python train.py --num_attention_heads=2 --head_dim=128 --intermediate_size=320 --norm="rmsnorm" --norm_eps=1e-05 --rope_theta=10000.0 --init="uniform" --init_std_qkv=0.0193 --learning_rate=0.00626 --beta1=0.93 --max_grad_norm=2.0 --max_seq_len=1024 --max_steps=6470 --dataset="wikipedia_en"
Each number is 128 + 24 x the weight over its row's rms, rounded and kept within 0 to 255. Layers, rows and columns count from 0. Numbers have three digits each. The size before them is the row's rms in percent of the matrix's.

# layer 3 attention value, 256x256, rms 0.0638, rows 125-127, columns 0-127
116:144153155134118134181129135154106111117110118102086137104162151117084126121142129101123131054102114194105126133125149148150111156139126132133165104102113168127087102156137143156141139110135148121146141141115088116153128126144101155113117144147151077136115130117108125121122141147134152142078167117126148133139128123149116098150179144118133128117148105120171094181084170145159077129129
098:160167124116097105101140113101146107101118126117146113111103161121101097094128086113145107117115129130138137112147158170174067103121136091133110168138100130156102133086109070160100124105076183116134174128108170106125117108113130113134102131149146086160103145087171130129108099109142118114139128110143120088137098128147121102153134123152086148135096103149164117142107171159126130143124
103:134128094128146135136141141136100174121138145110167143137178161064132158178115112132100140143142110105114099105131093101097081124150115113123116116120158159130136144109132138127107114103128133109156106148135160174161101167105114163142110128157184135104079114085152136130122109122163095148121159186124116160114133151185118165125168115172123128129114132113089136116107106106082097111113
# layer 3 attention output (transposed), 256x256, rms 0.17, rows 125-127, columns 0-127
123:134110152159093138113105154100150147133132128126133130140136112133154139142168114121088112149173118103082096136116125146094106156081156115163106126177136110144128153111150151113122086106138117094098133109093157113148132152135098097139131077161123161080125143149133140119121091142166145105170148097124149131113135129112139120151099176172127107093158126104176124095122142136127114143153
106:132087127100170122104134104138108129108169155131099125176091131082120123165088149131169163145140133113155122061124141097077161153110155119119121123120143117128085110136122100141121132100131072121114080108087112098145149107159129144096149115120103120157110133152117125179135090138101086120135151150100149164114146151157100094109110177149143104143129158102131137110147114118112145097135
110:139120086136146129093095084114096110105150147118090084107119104128124138099126129096109112156112159063085129158113126179149154140107125118107120152096140143091118126156148160097162105171115146121077153098119128110142117127166136133144091123129148129055149133122118089140128124107139129104090104099149093138163111114115145092150130134119111115123172107126157156113144115134159122171157
# layer 3 attention query, 256x256, rms 0.0884, rows 128-150, columns 0-127
091:101115146142150133086154123118119069141160113115140123119080075137085130153144139146079141125118118124091097152101140136145121180121133132142113151144106131147149121139151062134115095162160124148133146122089124119148109143136106087139157161115098124143133127119127162158129132171157096113092129166124178129141135058095141104108099153165147113122182173140110146126112105121102148129123
091:094118094112094128090114110146135078133090108114108151105166119144115097105135117136139165152082124128129106115131114115127139113082092100117135089119113136155082134168146117137113069094128143099099113142136116091135109122109126117183097131138126139108106162103098130161098139139133106155091138105091134136125124088155150131127124111134143078137091113116139126137100082157138106109118
103:108105200097166144108142132151122134126156126093134156132152134125121120146088094119131139167096137171135150118142119142140098138073146090119167087108146124076126155150114094095149140081094124100133138145106110128136111134164112176174118109129126146058118137102138153148101164145074112107108159111100111143100168122147159141075113150120133130113134114095113114092101123123133126101121
094:130146134139124171096115106134158110095116108100168138180118124119165118162139135084151152166126146132144135166106138137130199132132148163111170124133109106125136136129132129144105121149127113136103135190114128135130132167112091146162094168138148142132118134155093125155121126144134176143128106144151135150106130070109157171163078136147074139118106078121108134123117119142095097146121
093:155126104177137121138107126119106138119133132104104132127135161112156135184144151130123152153153102127104126122139100150139121150065137112111114174085141112101139120125162119114080100129127172182174112127153165132124140124107167097157153139097119123152123125143113181100136111120138122111149112127120122134149172139110147180128159152099103127119124138145119121121134140112128109111154
084:170129114087080142082188129131087119127102109097131163103119144125130113121110159137095177125156132143139109142178144094136134091137119138146132129107122141099123115162132125068137081146128133142170105127131157144134162123101113157090111152114165158117095152103115108101128146139126151144133138151085118118152127168177112129130143140143121104158148093083173146091080131105154123106121
082:178089136114120154165151105122149093138127117114099137146166095167134151134092150093139158150114129109129135140120132115125124179129178119111124123114128155139137140180110096153133109156109148150126124170142139107129130123115133161070123121102116138101146154104085126122166157096117146113171129093120096128143112105152134124122126129103110103108132148118140142158120134104117156136106
090:114130159136135154142117153124145132127131127122155098146112125137119145147117126165143098085102127070141107108124131116133133114125119083087114163131125119134125183117143141169095103102115094120152174109177131113122097180104087109105145127160125124108127093097148154163160165136115130171131108117138134107118129152175116163141115128101137164130125120080087094124113121148114116112148
095:114126137152125126108119128114100122174170104128104118151171163136131158101138138168104168139156097103122156121156113173124129094140175135139198151165124104137140075112127126106092157145135153163152090151111114154130127093140126151110183104124121150106077157098133158119095149161135135117141097141137108128140103121135160086138114127138108096124149158167133098163173136122135137134129
087:163150158155132112174096110133106164141101108131103147154141119103128146100133162114086100166152114102131116103124121106088149165126128158141141128083103090112158130124158094163118140149133119153117110091147139121082109151128152103122107148126131144136168128108125123141130152124127095141176155119097155137126111115106144126192162119125118143105176153142102133146098115140116102106095
095:124127156122143148128146169103098096107138172088131128110117106112125161137093138109152113107098098110140135159111141116136094093119069127104124132113126084061104154135116167147140119134102106123148170138158111156125141125123145071153164105077150125139120163122132098126102147106096119154123088143146138111143135174151132176142143129071142130154116108115152108117089128124141119153112
096:149184196129111176092163173161137131128143108146144189158112151116152142137106115153126145168186126135103134137126127163122127119129091148126156106131120161154137058127088141126119141169155126170074132105119137122122136095134145150142109137138129129101115105112123146121121091117115108121152104122114119128140085113158184108139145140190119133111124080115151116086167158148121113058107
096:146143105131137142141143147165104115123094108077182161120061108157131102142103119153171171156136118154097147104099106116097158102112102147116101131103107122132129113135119123130127160107118107080119187167088088139131097129180140122165131128117140129140141112136088066146127122144120150165101122139149105098132123164094093113126145132119140110135080131163132147088078121104151118094137
093:086111158114143133103138141150138098119145095168130154114125114138098132099096104106098158142149143113112139134148159104115114155111096163105125121147154119120116134124107135092121147139141148100148135114133122180137117111134151102115117136136149112114124125143133118084140106119121118078121118128107092175121096142163144099148172150132175122125182093123166100094126128113167107116102
089:144115108138127100123099131121156119180078165171152084125126141127122142154129085172110112108150174150119104142104160146140140149128133124131122118140111134119117167127155095124099117094135121118167126135114167169159144119130095092155153119144127140137100131158150134088137129113148104120094129131071111141150110145147068104098142124148156098086116114140138115129115131135104138140138
089:109113144110093107123114140078151116144165102146155141151134131129114125135152113122182144135153140159095131132115127146082143115152146145141122083114149130125122104137146146143135172105132212203129085138106142123159103151184121134121144124067109158166143150068156108155129140191141118121126142185147118118126105115127156111139113129113113131139111107148104118169172138161140169113133
085:089109157109128139109171149144141141095117131075121162167140113139147133118130118120153119098131165115112155139088136110151081154144113159116113154118149110124122118094051156091145115121106078124103167104144132144083164167123134145158082110150118164173113116085131147131141146124102092115134156096118111104142103142134146130141117128127104164172088114123091103104111132131147164055144
093:159118102164118175122115123123151128106173105124139132114125114108124129151119113116087089113166137099149130159177100139097117120130124085109149126105137124140156118122151101164114126088073156153080137140151106169123129098113114112148130113104119116078155133115146140123158100153155126150126141153131112139129106098136129141158160169132112173136147120091091173155166122129131129101095
088:134118138150116136112169179118099109120132107118114152141133124159139119085130108114139110148154097117107143095162116183146113202123175142114167079127145155113128110112111095104180114142123155125100127117112143193128110097100137164123114125121149132103148112147131130132156092125144105148141093085111102156101124170149200127138135099127136105154158088114103133162093119131131117110084
091:120151138145161147145097141160149125096068140149120094112144091125121149130090131152120114105124164104188153134125135145147105122098085096110205149153075072101118140121180144163143133147149115156137136103131099140124135154133084082141132138093099153161142158143144129131123135112153134120148157168147111055129095163113121133121121104114127135125141178152086135095146091078123148133135
097:107128131143111138093159156132141124159154164120145105161161059121134129125088124119163151133135133136097144118143173130120171144170113171120153067121128105108096136155131075135106149128085107140092153122091104100143155124109114131110118154125169105146165128128133174130146108128130120149106162177108160148111119116119100139145101116179115109126130069103152108109113112120156108095165
088:108147119107166112150096170138143119154141139098109115116144125157124117183136093130147149120112160117137154144133158132060134105113104132152126112122144128128112146156138175115148123124132105152144136131154125082123156128107098132138144146116126164113110157113177110145121160118129136179099151122081134125114167098080085133126107126158127100151147136089148091167136158125076109113143
092:159076095108126120101173135139099140162173149124150122091157140142150138130139129128153154119148123134132161116128130101112131147117153157136118138097100088093114120131111134106136105143156155132120120149100155109115126124120172145068105182136125112123148150102102095138175136167117116136105129120132174144109114151142092146172162105073154133158119143106176147140155137164136124165141
# layer 3 attention key, 256x256, rms 0.0895, rows 128-149, columns 0-127
079:122114103119093125144153112097148142143173106157130179135160120129129091075117167136118100136150142110107142133087144112116121119144150145129137109141103146085112116147073129072103117102118089102134111134169134072090169094111112128115121135116132123119161137130123150138107092108142107132164101082117155140114104142142101134154143140116132117126139159077096131141147108088080154145097
080:092141134096126150112102136112109125125151178148121103148112104116073173136136145145181128111147140152097162101117130136122151139138140090141124129127103084143095131087097149160131131130138152127152118112110161133093106128141096109113109124170099149123153077148154165104127140142125118136123128137113144109142089089114123142119173160084117161140156121160120110111124133140114132118127
086:152120105131120119108124126125120092121122148118111108119134108146105138117131119133072071084143114133114138146141164126191135102183096138140118126143170146168162125138177086141085109157083098129111117116115119127138150127128115089133172157134108092118119176122118131143160117093118146112133139114108129144143129083172143133164116097138133097095107129157122134110089085153129107160129
093:135119076140152086179161129070120142160145152121120129125083182154106121124127146104165102087091097132195104106080130122108073106154150118154141118133152125152139141082118097097131139156116137166142125118134116102098142107170112112130103133143103101122148138085145149110119123134156131153128150145087138134136148135142165098115121131123124139130145149133128135146147148129145139142129
092:152116123141124103130125165157126173130118129084159113147109141139127109127115130132177113067129147148179095124145105095133106127153085144109121129154140107162165137109124123149116114155099118119082142172094136157148096173122106130116099087111163167155144079083168096124110148124122119127112105163130149160107152167123080113132100113113165126173136135118149127148134101182103141118121
087:120106168133115133109129099105127125147166117175118129098159117145089134084146133127085079104170135140138128102122160144118124095188102130123119153152143129158134122122107124162123144139154112119141130142126118103130147144156146100139147150102142127152110154093105126173128104123143131161134133101143087122081071115125120102178160125112147156117138147135102116131150145145120147164119
084:117105110132120108117123106101125158156169118125117102144132118119131140111133160131083091143109145145111148108131131130163146096140133118136101172176132091072146097139143166133123140129132109111143149104147147072115174157098119114109132133149130071130105149155113083126124121093135130103145119082109126127158072096113153093168131152151129171139134091156116132129163112138127117117126
085:125088146077126129141107123148142093141146112163101065136123181137114146133139120116162160110137117133127130164136142157130064115145132105136132105137141105163114142086144089130129105134109178143113155109107128148119087090150125133154105120151135161174158088099178109105121114138115097127033112154116129153078116134134106137084154150146144153118121158179117132146116105139121092152122
089:176103147132130154130108164088145096089092134121128079115068127155150082118125065075141117117139096078087154131141125123154086148119115123107130080140114140157118172091125143136113088139107106163118110147132098130151135126144145130130131159105163183165165123097111091143182122112145121083074105157119143129088161099118140154099151112131126167104078145088122157152146129135128120115148
090:107103091135114073125146119160106109165140098110162088102080183110149142142150173099105121109090122184110119114140144147115097153098109145109125138136107118154129119103127120126148111133144143118119181171148142186145086105117167129103109111152110101118150133172131108122118124148103129145101085149102116132107140151143145113138116118157160105127149145135184123132138105153136125096109
089:109166129122178092119120108150132145105134116158126132122163159152092123136131098098086136145154138154117110173135114151110098143090145094177159128158129174156136135140084149144104181133156119147109119105135159127112145125113087140094121130147128166136141179095149101117128138117162120110145081133092148108173116107141115134114139123179124136091137088161146141135123141100112143122105
093:185099130141148103152122156094084115119135114141136133122134148103172145131099161107129136125160132129159117140127130104154105124143116167120105111155123130146121166112155117111112126138139124132217102137151097116148113106146142099148114099117170106178144137148094114138111121125160162134143119118152160156127156106130112123144115102128166146116122112102133094102095109113156137148142
096:151138137100155140114107108104170138126113080120148182143172134181148094148112135150094125096121144105123111149161166131140143162147104120121139089164118177157139116163125144112149124130127107160094127103150168091094147142100120121110144150120097120107105149164176143145124104130147155140146163134133134090127168081123136147154125129135126160129135098119146134109124136112130075132104
087:136121108135124122108164155099109123091149144141166139106146126080163141120126188176112104167124128135125149107129126131137133096126128127127124095107120179137132116151143077112129135134127150147110123146136122139172107116122100154121083140085155142081109111176130135139129120144081139123109108145196176102104137155153160132121137077146157105094159122140143094098088136109146152148076
086:103167126092109105125141126149118104074097127134092171100128115117091097117149119145096144091158122119140107118119138102150145163132132134146111121121080115136087135109138116106144137158087108130117113112107129145112101179143162127117157111137148134125133091130156120122180136064155135119106142127097190097132144143127101145168072166135122144152113131063097179154122156135142169144125
082:124131111097106187136169114136092115125153161122115115127157147168140145120129126163154092112123124157137170116110133107166125168111119081136110136139088093151110127150121097090135117142117130155149137155113124107136143101109159126105145112178122124168103162128111145137138117141123147120148137070124155118119168106137102126115157128171145122133117092148112106100111151131123145119144
094:151088102119116118158129142135101123104146071114108136113134148106099107136108174105146147137149120162142124126154100107154076106122121093144149119112138145160117097141168104132090130102148095182102119093163127140112115109159100098109137102141105170138091119136144131106148127110098152130109131133125133152143181134122142131067148091124140126121179195134143101113109090123164104163124
087:137186165109132105149116114160163102142121198113115134098126153121127163136155135153124113105126113132170130104132133109141133135096149143127116127089110129117144200106120142124155134151128127124166140126100166113103088129129164120139130125120140115163129092112143135081139125107138106151123164099119110103133144080156106144123141103146115164086104115111114110103103161099188129158127
096:109127135161128087144144147109113173131121137112151118135135098145147140098110136101114119193148117156088134120129104102134114110164107120114092123143125129087123082123122110115132147139105148124130123149083096157123122115103154116168107118098122072114133108137070165123157101144089154114131137115135134178096167137088101142141108112100131130135143135111110101098130126123083093136101
095:159106115152169114131134159129108131115088148135122110156140173135165139170133160107130136090132111111122125092144140138132133150132090140136126112109149120110137173109120114133113090157136161139106142141119130150127118105166133128145106105174135163162194104120115109143098112159102122099088088127164112115099114097098098150120119111113111112122140136145119097168091108148127094114121
098:108159117141149109141119110117115153126115119140152122148164085113148125104137158129139107151107134117143087126122164109128150129174108122104107082122129127102132092152109143127126147118145118132151118139104157129097164110130107116136149131142130101179138155160100156147115174114163149115138115128134160125103058149116064112128145137089102094132096108098149095180134156128125131123149
085:087131152136109135125106078144151108140140126149120104107079155132084147161135088104151094134135166128147125122136129147124072141108065140124117131121143150174114077111171154132120113106118098116119130127117138141118113158137118136132115079150129148163096108106103114144123140067113119128109111123154129160120108123129089125142157104109174122126118107077105152108146138119140145094122